Weights of a small GPT-style language model, trained from scratch on English Wikipedia.
Architecture: LayerNorm before each block, untied embeddings, attention and MLP in parallel.
Training: a variant of SOAP for these matrices, 174M tokens, 2660 steps.
Each number is 128 + 32 x the weight over its row's rms, rounded and kept within 0 to 255. Layers, rows and columns count from 0. Numbers have three digits each. The size before them is the row's rms in percent of the matrix's.

# up: layer 5 MLP up, 768x192, rms 0.119, rows 506-512, columns 0-191
# down: layer 5 MLP down (transposed), 768x192, rms 0.0899, rows 506-512, columns 0-191
up506 087:134166111114130142135223170119132130081162123140133095095129082115103097154140087117117150140138118136152162082117099108153122104128117090193200165181104147113130155138172141178139167120085152109117097074106150099114124148124129085106147130125189066176161080155092100121085226123137134143177141126157108118095168109129165152142139079124135044082122130119079200077120183142136155087173147110084112117143139104134159183091124140117137112159121110117116131106129133140126164122126070118103121243154180109168138086138127147108095114085170162092064191115112145093143103114136062130
down506 081:135100084157104139094157050157101206089150105101113108152102106164104112131135146128125125087149110117129139110119112113093076138119117165100045125161126126136053128101059128040115118137148093152120103089144167128130178160123168153118129151146118147134067130159159129093117104106184149099083112059123133077153119106101049166153090130125144127139087158148148079165116108089077116156109151120160134055192123127107135123119165153135112137074098163168143156168151162089109170086167180192094133099174114156125139145113166165196072115118103080100121120154097106126129100165211118130
up507 088:117094131180126197078072177078128146134161064117152210133063127126083158148116118162107114139091086104178108126198125110151086213126149104148161097126167116136130139150086166093138212175109140130105140107109121175157077162132118045125082161146103119136134191169118104132057150083202167160157178148128136128125122080140098104157079120153141120134096151130098143195131165131077147105145098153105128085127139090085112110107152106116151140155138145147103102068092137163101124119102137090132102107096109177088167164156161082133095151122122102147127115164108078117122144135080109162
down507 093:159165068130127120177068135155195071141127163148136147128105125084125118148119117138088151099108143120113170152107159148101124099105103164141115150114073081162154132117169092132132132067052162161140131160132169076127107122143135110158143091131048185131160124159162109123154073110102060118059109110083086121126153105162140116100115122122140114128126144117123094131119158174160039097112089110107208146136103195186142196130111084180127131122130115102110113159134099127098110126138122125135192133053127098101089127103102069088087093157062195097113155151120121161126182087166092152
up508 097:157123131132114147117141135174153172103123178138159150116073108137148211153104096110147129089155077111137146149160154150117165136158139083086141145131098131156072120116150102147110083102207093081109193152073106157062058123125142078136104133161153151099141086115136159167134124138127073132116146109159108127089159153171138157111125152089103071135111099157116071102123097091104170095148112172193102107131168098151103196147158091090047142113176078127145157039092120138065099125138155098154176093142146064163145061122126103172126108120087080133170093172127128143110133110138092129
down508 099:121144157085129126133175071088095104122107137141190058091197193096116137064143152105137152127108166209167157139104086080090115143130160149138126184140143093141115131134133071132115105092106118166107097128177181121111120059177120179150165143124165098145109197086157148110083171112148109158081076123136150180071087113107168100111112106105123139137129146093188173123192174096102143092165087136122140094106074154108158140127076138095157054117113116119201109179132144088143183194143125134138116160173106127132129149172166144120104115105106129173103145078119109140148128149126152145
up509 091:145190105139170150088113162203117110175149179190117143117167142151161092131175111127138173093146147114132161154096127139114159135140130114083166114168120096118134128134161128172147101103102138113113157138062154135105100128106162141107130102088091101179121125088125134124117063153156140091213128123136133134062098156128041102158100153134183091141112153094130188098212171094121107134071090169125180136130143122141191066121106115179082088075163099116102090171120183127163183126114098132103116096161143144088176080133135141165097118124137054130174121085149145163148165114088115172
down509 111:087119145106123135151158124142129150100142127125076189138078111119142140170173203138125143120106132114187144154186112102166190070124123093163146169096120137142083085133092140096163091062129160084121087106140142125126129187146075132117150086103155107154152128129090108115102173129188148104059105180091125083131089150171115130138112096142083155108124071109127097233210066136166129113175054112163078103097117081149147120151129159120096125094109160100084132111095129117110164091121148069109139095103122163109090212139120135164119140165156134150128156211110131143121124129136164150
up510 108:037135099134137172160083107132137132154127101172078098143125078091131128122095112130117205112143092123136064143124117140146128100092144113083130188168162155140184165163139143180105124155187136088085211100125100103099113151156095114125154116177084145147103178140107154134117132101184091205088126196088133119193169142184128151114099074171148115111095089146156138136163117085097094135152138147153119151111073147147150122166102187087131136111148152104150178118141073107127149083115100126174118098138162116170086124079170153114135131134077128067169068158108103126170146101154088172
down510 127:129139110142161167134101143091194131120193190126165105124129184119082122118125166090084167133104135121165079094123135117138204176114164158125140105147119100144156099129119147066150096152081057121082178115083097075133129131160139147101194140136096143181132125115087147132062143107193139130087111124130096140105141163144073134185123144132135123097082146107167185110114129149139127128149180137143164152100195119126150146121171164090132107111162084100103066119173112137105131182100041151166145136182113093150138131148098105119140180080060071115121112105095068170152066090123102130
up511 106:129125081120124139146184146096146098153129140157128093078139126137160155115093088104178076156128098143032133128088128131153171136116115190098167112071139162147107136085202091082155138119125153118146153097099168151131129105093099137141227064087145147087120136130058138113161129160179175153165118154166086068123127101092048098138124178167115117106125163151126153174093112104095116117169116062117147131109217149132167125150099191124159066153114069147149162135128154133153096110125145119153141147146122101130107139142105166108172112147130184067101115158137066090155102161133156107
down511 109:130119136131111172145127137084055085090068127109115149148095093176094148160133084094120144207155088143109142116180108060074137118088144099142161129145108183144111092120108121142194114168104106145041161088135097197125089106099146164134147149095071122200153125109103131119098133138134174170219159121135072165120066146108119118128132162143128148139138131184187165113116123167091070114107152120163125150125102071125108103070157108101149155111110086173140149136138174131083140143106144098105122166158151177123146143167070175161119131112110099130080142080136124150148100180100186094
up512 099:122146170083189158136102086147122106101139133163136050129115104128110146138122119134185122200159117130144102072133108146110149124150127169154139139079163115154104172146145086110156052142153155119121105097157104132145102130116120095177167177175126151151165160197113135174181153083094146169130125124119085111131119134123162114188147103093141081105124153137132057097119095224116129100118169126161180100158122148147110108069099168115112095092133163162178146092174166107105167147134118150181146095082121140155113114160176092196131076058151070099168053181157117135138107142098084134
down512 097:105120118155127126134138124145120138110110128111151158120168197129091149155167163170086114106112125109064145189088136121089131150098157090203141132119105134091117153157155164157183170088062140070045132214131075121130124079096139135114111066122112076159126109103179151111112138115156134126130151117104172144085140105117145126114120144134145132097099135130169136141151063136110125165097114129134174186155100173101156139083146115133163157167058099115162043134106072145130163148134107073070099119157120082142211127090127179050113120110107074119122167108113148096119156136134153211